{"attn_scale": 0.125, "grad_clip": 0.5, "decay_fraction": 0.833, "decay_shape": "linear"}
Each number is 128 + 24 x the weight over the matrix's rms, rounded and kept within 0 to 255. Layers, rows and columns count from 0.

# layer 7 MLP down (transposed), 2304x576, rms 0.0228, rows 2147-2199, columns 256-319
[[102  89  78 121  80 152 161 157 156 164 164 150  85  96 162  95 104 118 179 154 110 148 144  56 128  95 142 171 134 117 118 110 128 145 139 143  79 101  74 126 140 136 128  75 135 150 122 108 130 169 121 108 123 119 176  89  68 168 147 131 130 187 131 125]
 [180 110 122 124 220 122 152 149 134 141  78 158 166 157  67  97 119 110 145 125  92 156 105 107 143 125 138 146 143 132  92 158 126 122 135  75 106 177 136 138 119 140 105 115 164 169 160 102  97 118 127 174 169 119  78 106 135 126 150 119 146 147 121 214]
 [121 105 103 154 119  97 141  90 125 127 145 131 135 146 121 149 130 107 176 137 132 117 105 134 104 152 123 135 152 137 156 117  93 136 145 116 107 101 141 150 135 151 121  94 129  87 149 151 167 140 158 158 134 109 150 162 115 123 110 116 140 149 121 114]
 [125 116 128 144 145 128 124 116 106 100 163 141 171 101 138  85  92 113 143 113 162 122 131 137 135 124 149 155 127 139 108 148 148 115 165 170 134 130 148 152 155 163 141 166 155 130 150 139 146 151 159 152  94  77 108 126 123 115 115 103 153 144 115 149]
 [155 128  83 183 106 197  98 147 150 190 151  77 111 107 140 138 142 155 126 124  75 102 165 147 118  70 148 100 137 154 173 101 166 106 160 153 125 149 109  82 134  94 126 113 118 166 131  49 136 128 121 147 126 143 122 128 120 121 137 169 110 183 144  95]
 [139 178 127  71 130 125  99 140 165 136 144 114 144 149 152 142  61 127 138  80 121 148 122 103 109  89 128 124 113 127 166 140 128 151 115 173 118 175 156 117 112 103 182  90 120 148 129 117 123 127 121 132 132 155 137 155 116 144 169 157 152 119  64 114]
 [149 100 124 188 102 138 159 109 141 110 124  88  80 121  74 125 125 109 143 160 134 136 120 108 113 116 121 113  59 149 167 164 126 104 123 137 187 106  94 146 152 155 141 140 171 135 146 108 121 139 104 152 161 102  93 130 156 149 116 153 107 149 106 145]
 [133  94 111 118  97 145 132  89 141 122  94 138 130 141  75 112 140 135 140 147 149 174 137  71 142 112 113 122 106 152  82 147 150 108  93 142  89 111 126 129 168 131 156 128 128 148 122 101 139 117 121 130 122 143 118 125  95 164 116 108 122 126 152 129]
 [103 113 114 115  98 113  94 152 122  81 150 128 162 109 178 126 179 108 125 112 114 129  85 193 156 121 133 156  62 123 120 137 137 119 131 145 133  90  82 125 117  80 108 121 180 143 121 122 150 134  82 117 149 125  70 110 100 145  96  95 101 121 113 144]
 [133 123  71 130 124 148 135  74 202 110 162 144 131 187 150 108  92 120 128 145 150 136  65 159 123 120 155 123 142 110 148 167 111 118 161 161  67 111 105 128  92 122 140 128 146 148 119 131 119 163 138 149  95 163 177 170 117 114 106 155 135 126 163 164]
 [145 149 151 112 153  95 148  91  97 176 127 148 142 117 115 131 127 151 125 149 107 116 141  51 115 124 153 127 123 167 136  97 175 111 130 120 104 157 172 129 159 160 146 160 163 120  84 123 128 141 143 121 117 132 122 108 133 118 112 128 151 125 137 112]
 [126 162 140 107 129 145 117 102 146 113 115 145 169  93 133 166 151  90 130 137 121 103 108  83 134  75 194  96 133 144  83  43 112 111  89 134 144 148 111 125 133 128 192 140 121 135  93 214 203 187 151  90 134 101 132 155 107  46 162 143 157  80 118 100]
 [120  91 114 105 157 109 144 148 143  86 118 118 129 133 116 123 134 113 128 125 108  92  98 146 115 133 146 145  81  60 121 113 125 109 127 123 139 155 103 168 138 101 150 129 156 150 112 146 134 112 116 121 154 151 142 142 125 146 133 120 150 106  98 136]
 [127  93 101 111 124 135  92 111 129 158 162 156 113 100 113 132 104 111 142 104 111 154 110  93  85 115 122 111 124 156 173 152 149 164 161 152 134 119 121 125 135 141 118 137  81 135 108 120 121 117  96 113 103  96 143  83 111 179 121 135  86 117 137 104]
 [127 160 141 120 158 150 168 118 140 109 114  86 117 135 135 114  75 106 166  98 128  85 142 174 144 108  95  63 141 129 126 103  94 106 114 178 172 133 117 109 172 143 172  95  80  88 172 179 127 127 130  87 116 132 154 158 125  88 111 166 153 158 159 157]
 [182 144 129 103 101 105 141 174 122 156 114 111  78 105  99  96 146 145 104 146 130 108 127 142 126 129 149 156 167 129 132 125  99  99 111 125 124 156 128 113 145 143  96 188 114 178 143  84 152 150 147 191 198 102 133 106  80 148 121 155 143 156  88 137]
 [146 107 124 126 143  86 101 149 135 131 141 143 125 125 168 134  60  96 120 141 127 125 122 115 138 177 119 178 110 133 123 146 144 157 155 105 150 142 152 132 149 101 108 125 141 103 132 129  81 166 143 125 140 149 142 114 110 110 146 127 175  82 116 133]
 [125  81 155 142 117 172 171 114 118 202 107 124 170 140 117 178 120 123 142 132 147 141 113  77 154 124 139 136 134 179 167  73 148  91  94  78 134 139 135 132 137 134 105 109 168 198 138 113 106 142  77  97 175  53 125 180 150 122  79 104 115  92 120  73]
 [160 132 109  98 130 105  66 138 132 138 108 138 140 123 131 143 136 115 117 122 128 126 135 101 111  93 123 116 129 136 154 171 132 115 124  93 114 137 130 120 151 124 117 122 110 126 133 127  99 127 166 132 141 140 132 138 103 116 127 142 106 120 133  93]
 [139 100  61 133 111  97 130 145 127 125 146  78 102 129 109 125 120 100 111 148 134  98 141 121 133 125 127 161 117 115  97  99  97 140 139 131 147  98 113 143 118 136 136 157 116  97 161 101 181 125 147 148 117  95 121 127 130 162 142 149 148 115 150 114]
 [114 134 103 132 124 122 160 125 122 129 132 154 151 149 134 148 129 124 127 137 121 113 125 135 149 123 113 139 107 133 140 153 133  87 135 116 106 111 138 165 137 136 126 111  98 111  99 135  85 146  87  95 127 151 170 111 157 114 129 148  86 115 130 145]
 [107 168 136 169 167 143 143  98 117 109 112 121 185 132 155 128 150 105  98 146 133 129 145 144 137 142  93 101 124 149 106 117 122 133 115 138 144 130 157 143  92 106 139 157 122 114 160 121  87 144 147 102 124 118 131 120 116 118 129 134 145 151  92 120]
 [141 133 143 152  84 146 150 125 140  66  98 148 121 162 130 134 116 163 153 121 137 126 153 148 133  78  74 108 187 126 153 155 139 105 121 153 136 184 131 129 150 119 149 137 109 142 101 111 148 124 173 130 121 148 115 132 138 151 110 113 143 113 100  45]
 [118  75 164 108 116 129 151 121 102 107  92 109 146 142 116 123 143 129 112  99 156 166 126 109 120 119 117 129 158 130 126 127 123 135 113 141 162 108 132 107 134 141 103 112 155 113 127 146 183  99 156 142 119 119 141 124 143 138 112 117 124 137 147 132]
 [ 87 122 145 124 101 166 137 136  84 110 112 147 156 150 151 140 147 128 143 140 106 167 134 133 119 131 124 128 135  90 151 135 175 116 132 158 119 117 133  90 148 114 115  99 108 113 145 149 144 130 109  94 151 155 117 145 129 129 158 116 101 109 153 139]
 [ 96 107  83 140 135 102 136 160 101 187 171  94 150 130 131  90 177  53 138 129 125 125 121 140 118 112  86 162 124 130 195 124 120 129 122 131 120  83 101 146 107 130 114  85 139 106 106 120 113 161 148 108 152 144 133 132 140 142 178 148 176 152 163 125]
 [139  94  98 122 129 181 103  84 125 170  91  98 138 153 136 113 120 131  95 119 165 134 164 151 117  95 118  89 129 121 131 114 150 107  64 161 108 131 114 150 125 101 138 125 154 142 132 119 171 125 145 117 106 130 113 111 130  99  85 150 126 143 181 131]
 [127 165 140 136 131 110 126 121  85 132 138 142 147 121  58  85 113 119 177 147 154 103 150 121 118 147 105 139  89 175 136 120 105 135 175 119 109  78 140 117  46 139 166 114  90  99 137  76 174 138 142 166 158 177 103 123 152 108  77 148 125 145 185 127]
 [133 126 148 159 119 110 122 166 145 158 171 134 178 176 191 111 133 126 126 105 110  98 152  99 100 129 134 176 137 169  87 122 108 111 128 157 140 126  78 144 143 114 126 163 160 174 165 131 162 167 121 130 137 143 106 154 150 123 149 154 142 157 221 104]
 [111 109 151  76 116 107 120 123 146 162 157 120 110 127 119 118 143 106 104 147 150 130 124 102 120 142  93 122 131 128 123 129 149 149 143 153 104 125 140 122 128 115 112 128 132 148 158 167 143 118 147 118 142 136 128 105  88 115 138 107 114 156  94 161]
 [118 124 185  89 135 140 156 103 125 129 134 144 123 119 141 126 114 113 152 159 124 154 128 144 135 120 150 124 109 130 142 135 132 127 116 133 108 131 159 142 140 117 173 118 111 156 109 130 143 158 160 147  86 119 140 127 153 122 139 158 105 121  92 128]
 [146 110 142 118 133  97 149 137 122 120 114  97 134 146 105 135 129 125 131  91 166  97  78 167 156 144 106 149  92 130 103  97 138 120 101 130 125 142  96 115 141 133 136 108 141 174 162 159 108 120 159 128 194 101 143 148 140 103 144 141 105  92  92 109]
 [156 100 126 126 124 113 151 117 122 132 157 116 144 140 134 138 135 123 135 111 110 143 134 106 129 155 126 125 114 124 144 113 157 127 141 116 122 142 108 141 120 128 130 107 134 136 143 135 171 113 107 123 155 170 107 155 129 102 116 129 136 142 101 138]
 [111 187 194 111 108  99 168 114 132 157 108 131 143 110 193  87  98 142 118  93  86 155 118 113 108 190 147  83 156 151 121 122 126 103  99 122 138 161 106 125 122 120 153 124 126 181  74 126 174 139 142 119 142 136 135  76 149  80 133 106 121  80 127 160]
 [151 115 116 110 120 118 140 102 142 135 112 145  75 146 123 136 122 142 132 117 128 146 143 135 159 149 124 112 117 133  89 142 135 106 132 152 109  63 155 120 111 121 135 126 143 134 110 119 147  95  81 146 142 130 132 168 162  88 116 148 154 185 118 105]
 [132 138 141 112 137 100 151 122 111 109 118 124 111 117 134 104 147 128 124 114  82 109 135 185 149 107 118 106 106 132 125 160 147 135 115 121 129 129 116 160 119 152 111 138 125 157 115 105 143 131 121 126  91 133 138 117 111 111 136 159 119 114  92 124]
 [152 151 112 106  79 146 118  96 111  90  88 143 130 143 154 133 170 129 122 122 110 132 116 146 110 148 161 109 124 141 140 126 108 141 128 113 118 130 175 125  98 190 143 128 101 131 161 116 125 105 127 101 121 112 120 118 139 132 114 195 143  97 101 128]
 [134  87 114 155 107  99 113  92 168 119  93 104  92  96 155 151 139  86 150 143  93 180 134 114 122 106 120 130 118 122 134 160 148 155  98 136 136  88 126  98 162 104 154  90 108  91 141 146 119 115 157 109 131 101 143 128 115 157 147 134  80 119  83  96]
 [164 129 162 158 123 161 125 193 149 120 121 124 134 136 143 133 143 168  77 143 125 137 127  96 130 182 113 111 134 113 116 119  72 122 104  99  98 155 156 131  99 122 149 138 153 113 138 136 176 117 145 150 127 121 123 110 153 125 123 199 124 102 134 125]
 [149 149 134 150 120 124 120 143 130 113 128 125 126 104 113  91 142 172 137 108 122 135 165 116 106 147 138 126 147 112 113 102  96 147 147  95 116 124 167 145 181  90 111 134 123 124 102 156 119  73 119 121 148 157  90 134  93 128 153 103 135 138 111 167]
 [128 134 100 124 112 141 157 153 153 141  96 125 102 158 124 140 135 115 139 112 104 146 167 121 129 135 113 145 157 157  83 125 164 133 164 104 122 134  90 121 133 134 138 140 106  97  95 125 134 148 128 219 119 145  79 133 116 154 117 110 147 156 138 131]
 [102 172 150 120 138  92 125 121 115 112 103 202 122 186 119 112 161 138  82 134 129 158 152 158  85  62 172 153 172 103 138 150 104  97  99 108 133 192 102 147 141 132 147 155 172 124 129  78 112 131 118 149 138  98 132 113  69 106 164 154  76 121 107 121]
 [162 153 117 108 100  88 122 157  93 144 119  77 110 128 147 112  93 121 140  75 113 129 117  97 176  99 107 141 134 145 165  90  95 197 103 132 117  85 110 137 132 145 155 109 122 108 136 166 106 109 131 136  84 112  85 139 124 137 177 116 114 112 146 155]
 [130 126 102  86 150 121 145 115  98 103 137 122 127 151 132 145 147 125 119 135 124 124 131 143 128 120 167 110 123 123 130 141 179 109 125 129 156 126 103 182 121 144 120 117 144  89 140 116  82  92 122 124  81 114 154 143 107 158 111 129 108 117 133 200]
 [121 134 140 156 137 117 127 130 135 113 124 152 164 131 173 128 101 136 110 148 156 110  86 156 102 127 115 115 125 133 144 148 166  83 134 159 161 113 119 176 112 174 149 121  97 146 108 109 102 142 116 126 134 103 155 130 122  89 126 137 123 118 148 147]
 [195 136  88 158 161  86 143 101 106 128 122 129 163 126 147 118 144 122 127 156 139 175 115 112 106 117 132 124 157 120 100 108  56 118 130  88 145 113 131 167  95 137 161  87 120 126 154  64  91 116  84 125 109 141 169  57 106 198 135 155 110 133 108 109]
 [129 103 117 130  75 128 124 113 107 124 110 123  98 113 131 177 129 144 119 157 139  96 134 165 122 134 134 139 194 154 167 131 135  99 123 120 120 145 147  96 129 165 104 120 145 122 164 129 152 113 147 108 123 107 139 133 104 102  92 169 108 122 131 129]
 [116 129 136 145 109 149 119 164  86 131 106 105  85 156  92 109 149  96  85 128  90 105 201  84 143 122 113 124 129 112 131 133 150 133 120 162 105 153  76 122 156 136 122 155 167 125  90 171  95 124  84 130 145 117 133 118 143 131 148  96  78 150  94 109]
 [163 111 106  86 107  99 159 125 143 164 104 130  79 118 141 125 108 101 153 177 166 130 159 118 137 150 128 154 146 117 123 165 147  80 177  92 104 140 142  93 114 128 124  72 112 169 149 155 143 129 147 122 111 160 148 118 107  63 107 106 168 157 131  82]
 [133 106 129 124 119 109 141 148 123 157 131 135 180 139 118 168 145 165 135 150 131 188 160  94 123 119 140 107 140 141 140  98 133 146 147 114 112 157 140 166 124 135 150  82 154 153 149 144  89 115 131  99 138 115 133 171 151 143 110 101 116 146 147 140]
 [111 130 122 105 102 122 175 135 144 129 117 132 146 119 135 122 136 156 147 121 139 129 170  85 134 128 133 121 143 154 112 115 155  89 145 115  96 126 101  88 138 153 135 130 137 134 133 164 143 155 119  99  98 105 113 119 123  98 154 130 134 119 120 117]
 [166 104 155 141  94 115 155 143 138 133 134 149 142 115 118 131 140 131 139 156 183 148 122  80 100 148 139 140 140  78 120 129  98 138 159 130  96 150 134  94  69 134 142  96 170 162 132 100 136 104 161 165 139 138  88 116 101  71 109 132 133 142  72 105]
 [128 136 135 167  98 150 122 106 110 101 195 132 123  67 140 126 139 134 136 103 159 146 106 114 110 111 131 126 148 116 167  85 181 131 161 135  64  96 116 162 110 114 126 120 144 193 133 108 140 120  91 137 112  96 115 120 120  94 108 157 117 151  83 126]]
# layer 7 MLP up, 2304x576, rms 0.0237, rows 2148-2199, columns 256-319
[[114 142 141 117 155 103  92 158 154  87 121 112  70 129 129 134 129 134 116 102 107 117 160  85 147 125 177 119 140 115 155 107 108 132 119  96  96 136 134 107 133 124 133 134 140 107  85 148 160  97  93 133 116 147 132  90 137 114 113 130 139 186 130  92]
 [ 99 113 126 134 130 187 121 105 105 135 115 162 131 107  88  98 103  87 117 138 150 135 156 114 132 114 107 139  97 125  90  99 128 115 120  97 165 116 103 177 131 125 150 113 120 128 118  79 120  90  89 141 109  95 105 150 121  99 100 129 135 127 113 143]
 [121 134 134 118 122 104 119 149 148 106 134 134  78 131 141 145 152 122 147 143 157 162 157 119 148 158 121 151 140 122 119 157 134 134 138 120 100 123 102 107 142 150  98 127  84 126  94 131 126 134 133 106 158 157 105 124 115 151 114  97 141  83  90  59]
 [118  94 100 111  86 196 120 159 151 171 123 122  83  99 117 125  71 123 170 148 124 113 111 166 120 125 136  89 126 139  69 126  83 163 114 135 152 139 148 112 113 140 154 124 163 141 109 134  98 136  95 122 155  73  96  90 113 120 144 152 148 118 101 134]
 [ 84 129 156 118  84 116 132 125 133 121  66 134  51 123 120 115 184 134 101 147 137 110 143 103 120 112 121 127 136 126 114 120  81 123  97 125 116 117 128  66 106 176 133 151 121 152 128 126 135 135  89 121 118  55 119 123 118  65  91 134 166 150 135 122]
 [167 172 143 128 128 161 149 122 137 124 108 133 147 112 136 202  98 132 163  99 149 159 142 167 126  97 141  98 161 139  86 122 141  99 154 122 104 122 183 120  95  96 176 147  90 151 146 144  87 109 163 134 125  99 130 143 155 127 100 164 155 107 152 174]
 [145 142 111 169 128  79  95 178 147  79 112 153 131  92 111 109  90 147 146 102 105 139 154 125 129  95 135 114 170 110 136 146 113 161 123  84 123  88  84 102 127  98 119 141 119 115 102 117  95 142 132 123 102 105 149 127 124 134 139 145  84 139 133 184]
 [127 131 123 135 160 142 165  75  92 119 115 117 102 121 117  90 124 127 109 125 120 144 146 125 113  87 128 151 130 171 121 145 154 134 117 168 158 156 162 114 152 121 118 122 128 152 159 118 119 124 168 133 109  88  69 142 141 146  80 106 108 121 124 146]
 [125 163 151 164 128 135 168  78 103 132 118 157 146 155 132  95 142 125 120 139 140 126 136 102 140 116 130 145 132 118 129 132 116  85 118 137 135 137 152 144 119 112 135 194 180 128 123 143 158 102  91 143 134 104 107 130 126 150 117 119 139 123 172 151]
 [128 172 123  98 124 149 111 109 143 103 109 100 131 111 134 133 135 149 137  84 130 124 114 113 172 149  93 105 163 150 147 185 152 116 110 156 110  83 136 109 167  95 146 161 190 138 145 115 120 100 139 142 117 153 128 109 119 132 117 143 122 104 153 113]
 [173 156 137 147 115 102 110 100 133 132 109 116 134 119 153  78 126  92 175 108 140 126 139  84 136 113  81 172 141 129 151 129  62 118 175 107 136 132 126 162 166 154 140 132 106  97 165 136 114  70  67 142 160 156 147 130 122 180 114 193 150 144 108 118]
 [125 163 150 117 103 131 127 128 118 142 146 133 114 113 154 139 160 129 110 120 170 149 134 142 160 122 117  58 129 143  95 146 120 147 135 120 159 108 158 138 124  87 137 133 120  81 109 146 150 114 106 136 120 161 143 124 120 130 133 135 110 120 140 114]
 [118 154 144 142 144 124 135 146 116 128 112 109 125 112 126 131 127 104 112 122 146 130 113 133 131 126 144 147 158 162  72 149 115 111 110 141 111 105 141 136 117 118 120 109 152  87 174 130 113 126 146 123 115 169  82 104 156  74 118 154 133  92 143 110]
 [112 129 136 104 137  90 149 105 142  87 135  79 111 173  90 144 122 157 118 119 143 142 136 111 130  98 181 141 182 118 159 113 132 120 112  85  85 140 101 153 161 149 132 150 136 132 175 132 109 135  77  86 195 129 147 131 109 144 104 121 162 141 104 135]
 [120 159 139 156 129 157  91 129 112 122 132 114 131 140 161  98 131  97 151 138 113 134 178 132 143 155 134  99 193 144 106  95  98 171 127 102 115  85 114 179 109 126 143 140 114 129 109 124 144 123 105  92  71 105 117 128 153 123 153 113 103 149 106 135]
 [148 118 174 102 140 113 120 120 111  90 122 126 129 142 145 134  63 150 106 151 156 180 170  85 142 153 138 138 131 137  70 110 140 115 144 131 117 105 168 159 107 156 160 156 103 109 112 185  77 133  81  98 143 147 100  79 147 126 181 117 152  99 122  96]
 [110  99 159 102  56 164 151  99 151 149 183 128 126 106 138 146 151 126 163 142 125 173 168 136 144 133 141 142 136 102 109  92 125 135 123 140 131 114 121  51 121 124 144 159 157 104 118  99 145 106 135 147 157  94 120 125 100  93 100 149 110 132 151 106]
 [145 169 105  93  99 131  78 105  99 129 168 102  75 113 102 155 107  98 119 115 159 100 153 128 139 131 111 133 147 113 105 111 119 153 101 114  96 144 105 111  99 167 141 128 135 117 123 147 112 113 113 134 113 120 130 130 131 107  97 111 131 120 132  96]
 [167 140 127 120 104 113 143 135 155  80 157 140 133 136 133 126 130 135 153 106 104 182 132 108 169 107 104 101 148 126 103 131 142 105 133 125 119 150 142 150 118 115 152 109 140 113 139 159  94 104  98 104 135 115 152 130 117  78 114 133 122  62 134  91]
 [122 154 124 110 131 142 132 134 123 129 110 103 104  99 101 190 117  77 119 125 101 131 138 100 119 121 120 191 116 117 172 122 113 167 120 163 110 157 153 122 129  95 142 123  89 120 117 149 136 127 141 136 126 142 100 136 155  95  93 139 125  99 146 134]
 [ 93 125 138 151 164 123  94 136 124 142 131 126  99 106 113 102 167 126 130 115 142 135 133 115 111 122 131 108 156 154  84 180 165  96 107 138 115  98 120 159 134 157 150 124 117 125 156 111 127 121 104 115 180 105  97 145 136 125 134 148 120 124 147 156]
 [127 143 129 134 155 119 102 118 129 112 139  69  94  92  91 107 104  93 127 167 127 132 153 143 138 158 176 132 102 142 124 145 113 135 143 118 131 100 115 109  98 166 145 134 118 109 132 133 116 118  78  86 135 136 100 122 136 109 133  80 122 111 123 176]
 [119 140 141 130 149 111  97 143 143 121 114 205 101 141 126 162 123 164 131 164  80 155 126 165 172  75 136 131 124 128 125 108 141 139 140 152 112 133 146 124 116 139 141 165 112 135 136  93 113 124 103 150 152 139  87  99 119 120 138 153 133 111 141 117]
 [170 119 119 100 136 125 100 125 153 134 162 145 105 112 129 113 121  97 107 109 105 124 176 149 125 148 123 105 136 141 105 153 129 140 139 109  99 173 113 130 120 109 141 153 144 123  99 155 123  73 151 116  98  89 124 100 144 133 162 121 107 125 112  75]
 [ 66 101  82  89  91 158 124 103 148 131 149 103 159 120 113 119 148 158 156 146 114 126  93 132 138 147 161 136  98 145 105 102 106 130 109 191 130 184 112 152 110 158 149 111 138 139 177 127 138  79 139 161 129  96  99 122  85 135 133 109 145 153 167 132]
 [125 119 134 149 154 123  85 132 136 133 123 158  92 146 118 116 118 155  67 146  92 139 106 158 157 122 108 116 124 167 165 139 113 183  99 131 178 156 159 140 140 118 158 110 117  96 122 118 113 115  87 132 140 170 102 125 127 122  97 135 102 123 113 115]
 [121 131  98 140 145 142 133 113 131 116 111 118  72 125 134 136 116 139 169  85 115 100 167 139 118 138 126 163 139 105  98 131 117 137 123  94 117 116 106  91 148  83 129 123 129 143 109 169 151 124 100 108 171 152 136 107 116 136 134 103 100 144 132 106]
 [130 121 111  91 137 134 154 117 118 126 129 119 122 114 128 122 109 155 100 139 122 143 132 125 131 114 174 106 166 106 151 162 136 149 104 113 124 133 156 112  95 181 123 110 158  97 123  92 135  95 145 145 120 145  98  96 145  96 115 150 144 147 145  98]
 [132 185 136 134 140 120 115 114 106 133  90 130 124 109 130 123 113 151 145 101 128 127 107 121 133  79 148 145 137 129  97 123 119 135 107 111 136 124 138 139 142 136 141 119 154 143 157 100 124 121 125 124 102 142 125 134 151  98 110 107 152 104 130 105]
 [129 124 109 139  82  95 137 131 128 130 119 130 137 127  88 160 155 141 156 115 106 123 124  73 144 108 120 166 134 121 133 151  96 127 107 100 148 121  79 113 141 127 108 145 114  96 125 140 135 152 129 140  83 112 100 108 131 132 102 125 148 143 124 147]
 [134 133  98  72 162  56 117 125 134 126 124 102 152 155  72 169 135 139 150  87 133 136 107 172 164 146 114 131 119 139  89 127 128 128 118  74 129 103 150 131  74 130 137 144 124 114  57  98 120  91 136 141 134 144 117 129 130 130 116 145 154 117 157  98]
 [127 119 100 121 165 122 161 127 148 120  66 123 120 122 137  85 122 140 123 158 140 139 161 116 131 112 152  93 152 130 130 101 114 102 111  71 146 130 146  94  93 118 112 147 153 165 118 163 152  88 163 115 153 127  75  94  87 136  98 103 151 108 147  95]
 [119 161 101 153 145 141 108 156 138 139 128 128 131 161  89 183 171 174 135 150 150 127 113 199 169 114 122 145 127  89 129 135 130 145 140 117 141 128 120 134  68 155 125 162 143  92 151 151 134 115  94 112 121 154 123 130  81 129 126 122  83 156 148 127]
 [ 98 166 122 141  80 143  71 163  96 123 118 151 143 138  80 160 119 154 149 115 101  94 115 116 116  64 118 134 135  92  69 113 124 107 134 120 135 171 120 111 150 179 139 127 139 105 144 121 110 134 148 147 130 148 124 134 134 121 134 114 148  96 105 137]
 [130 125 152 144 107 162 110 132 111 103 115 168 115 132 126 128 105 150 123  98  99 139 114 125 144 111 141  99 133 128 132 137 130 100 105 148 121 111 119 152 139 122 124 147 142 107 169 146 100  93 135 125 177 124 108 147 148 136  94 110 140 113 120 139]
 [109 112 159 160 152 118 144 134 123  94  99 143  98 129  72 174 120 168 106 121 108 146 127 123 134 109 134 128 100 138 115 121 102 134 114 129 158 150 138  96  67 138 185 127 113 111 161 131 112 112 139 109 123 110 117 104  99  95 108 121 128 114 148 145]
 [142 158 165 137 132 196 143 138 139 148 153 141 162 167 118 114 105 172 121 105 174 111 129 125 167 147 155 113 147 133 157  93 152 137 125 119  90 122 107 124 115 160 176 133 154 173 166 107 139 106 124 132  89 160 142 113 105 137 112 129 119 140 139 129]
 [ 69 163 105 107 130 135  68 105 162 129 149 135 158  94 114 169 127  99 109 112 143 124 160 134 142 128 146 121  91 128 146 108 152 150 149 106 152 109 172 100 147 146 130 130 135 155  61 160 101  86 115  91 133 150 126 164 128 117 142 109 158 163 136 122]
 [120 146 121 124 138 119 130 103 158 113  98 138  81 150 138 125 128 147 147 165 119 183  72 173 116 148 128 117 130 108 106 131 103 101 131  93 103 144 106 139 126 152 148 102 123 134 117 108 124 181 115 123 140  78 140 113 157 105 138 155 115 101 131 108]
 [ 99 136 128  64 127 105 132  91 102 189  97 116 160 102 123 138 108 139 108 129 158 177 176 116  93 135 166 116 130 140 144 117 134 139 102 155 130 155 174  88 119 104 131 155 132 137 121 115 138 135 119 139 160 157 116 106 141 119 114 132 161 127  83 136]
 [ 86 133 108 162 128  82 137 129 120 124 163 150 126 156 106 154 128  89 106 136 137 139 151 120 117  82 133 119 124 141 133  98  69 137 138 134 139 159 126 113 115 144 119 155 127 123 177 120 111 164 127  77  85 130  76 141 160 109 106 114 113 142 110 115]
 [110 152  90 158 126 140 138 121 124  64 119 126 135 132  86 136 137 125 142 165 134 132 140 138 120  93 118 117 116 104  76 102 121 114 114 109 144 172 167 143 104 134 132 162 115 136 111 146 117 135 122 122 152  97 130 145 145 131 131  93 127 105 154  97]
 [153 136 128 148  90 133 152 107 111 132 147 111 126 120 152 135 135 128 117 143 202 134  89 128 151 123 116 148 135 143 150 103 103 112 127 117 102 143 115 117 128 157 149 157 169 111 121 147 145 121 122 142 119 127 117 131 141  98 157 137 145 143 153 146]
 [114 142 143 135 134 115 108  95 122 133  98 124 120 133 123 132 132 136 139  98 135 109 146 120 136 119 116 152 140 128 131 134 132 122 149 160 109 149  96 156 147 102 136 109 155 127 133 134 130 100 112 135 121 144 118 123 160 147 127 116 110 132 101 127]
 [131 128  96 111 127 140  97  87 113 105 137 146 147 129  99 149  81 143 119  91  96 167 149 129 175 127 167  66 106 156 126 152 141  93 161 103  77 160 157 119 106 105 150 143 104 143  60  96 144 121 107  86  98 129 113  90 152 120 102 140 136 109 134 135]
 [109  90 136 137 105 139  85 149 121  90 128 121 109 160  97 155 123  65 120 135 137 125 116 117 153 132 163 160 117 150 163 137 129 158 132 145 129 143 147  79 130 150 109 153  66 100 173 112 125 148  80 128 116 121 126 130 105 104 111 118 159 120  80  89]
 [124 123 112 113  97 122 119 127 127 176 112 159 141 103  83 119 114  97 161 146  90 145 100  81 158 135 125 138 122 174 108 186 109 113 121 106 135 142 113 113 191 117 117 166 113 192 131 123 118 146 125  73 133 155 180 117 131 148 138  75 112  75  99  41]
 [128 144 107  84 157 163 102 139 118 162  96  92 115 131 107 112 145 152 124 118 129 130 110 162 150 127 139 148 154 131 139  93 125 120 119 135 131  98  93  74 153 195 132 161 124 158 127 109 122 158 120  96 135  82 123 110 145 128 129 129  96 117  82 139]
 [ 97 149 153 112 145 122 118 129 131 166 119 129 140 106 120 146  66 133 114 118 133 163 140 102 146  75 147  68 133 127  75 155  99 149 146 136 129 127 120 114 129  96 150 133 160 104 158 182  93 110 135 109 181 125 155 126  97  95 132 110  99 175 142 102]
 [140 130 130  89 172 130  95 135 116 165 111  88 101  76 113 184 133 124 110 100 162 110 104 122 128 101 149 118 111  86  74 101 128 147  78 143  99 115 107 120 146 122 138 108 140 116 152 154 139 110 116 127 144 146 146 123 135 144  84 104 179 106 135 129]
 [155 146 120 151 118 174 138  97 117 173 142 161 146 105  93  66 176 129 111 155 124 128 109  99 129 104 156 159 124 144 110 151 134 117 107 170 130 193 129 133 162 143 126 116 119 148 109 145 130 110 156  59 150 118 109 110 150 177 140  56 163  92 160 115]
 [126 165 136 117 120 114 124 134 112 181 160 112  92 100 107  89 138  91  99 112 148 144  98 126 115  75 135 132  94 170 116  92  73 162  82 118 150 170 150 132 151 104 165 118 124 139  95 101  96 160  78 100 140 156 136  78 129 162 161 122 131  96 129  81]]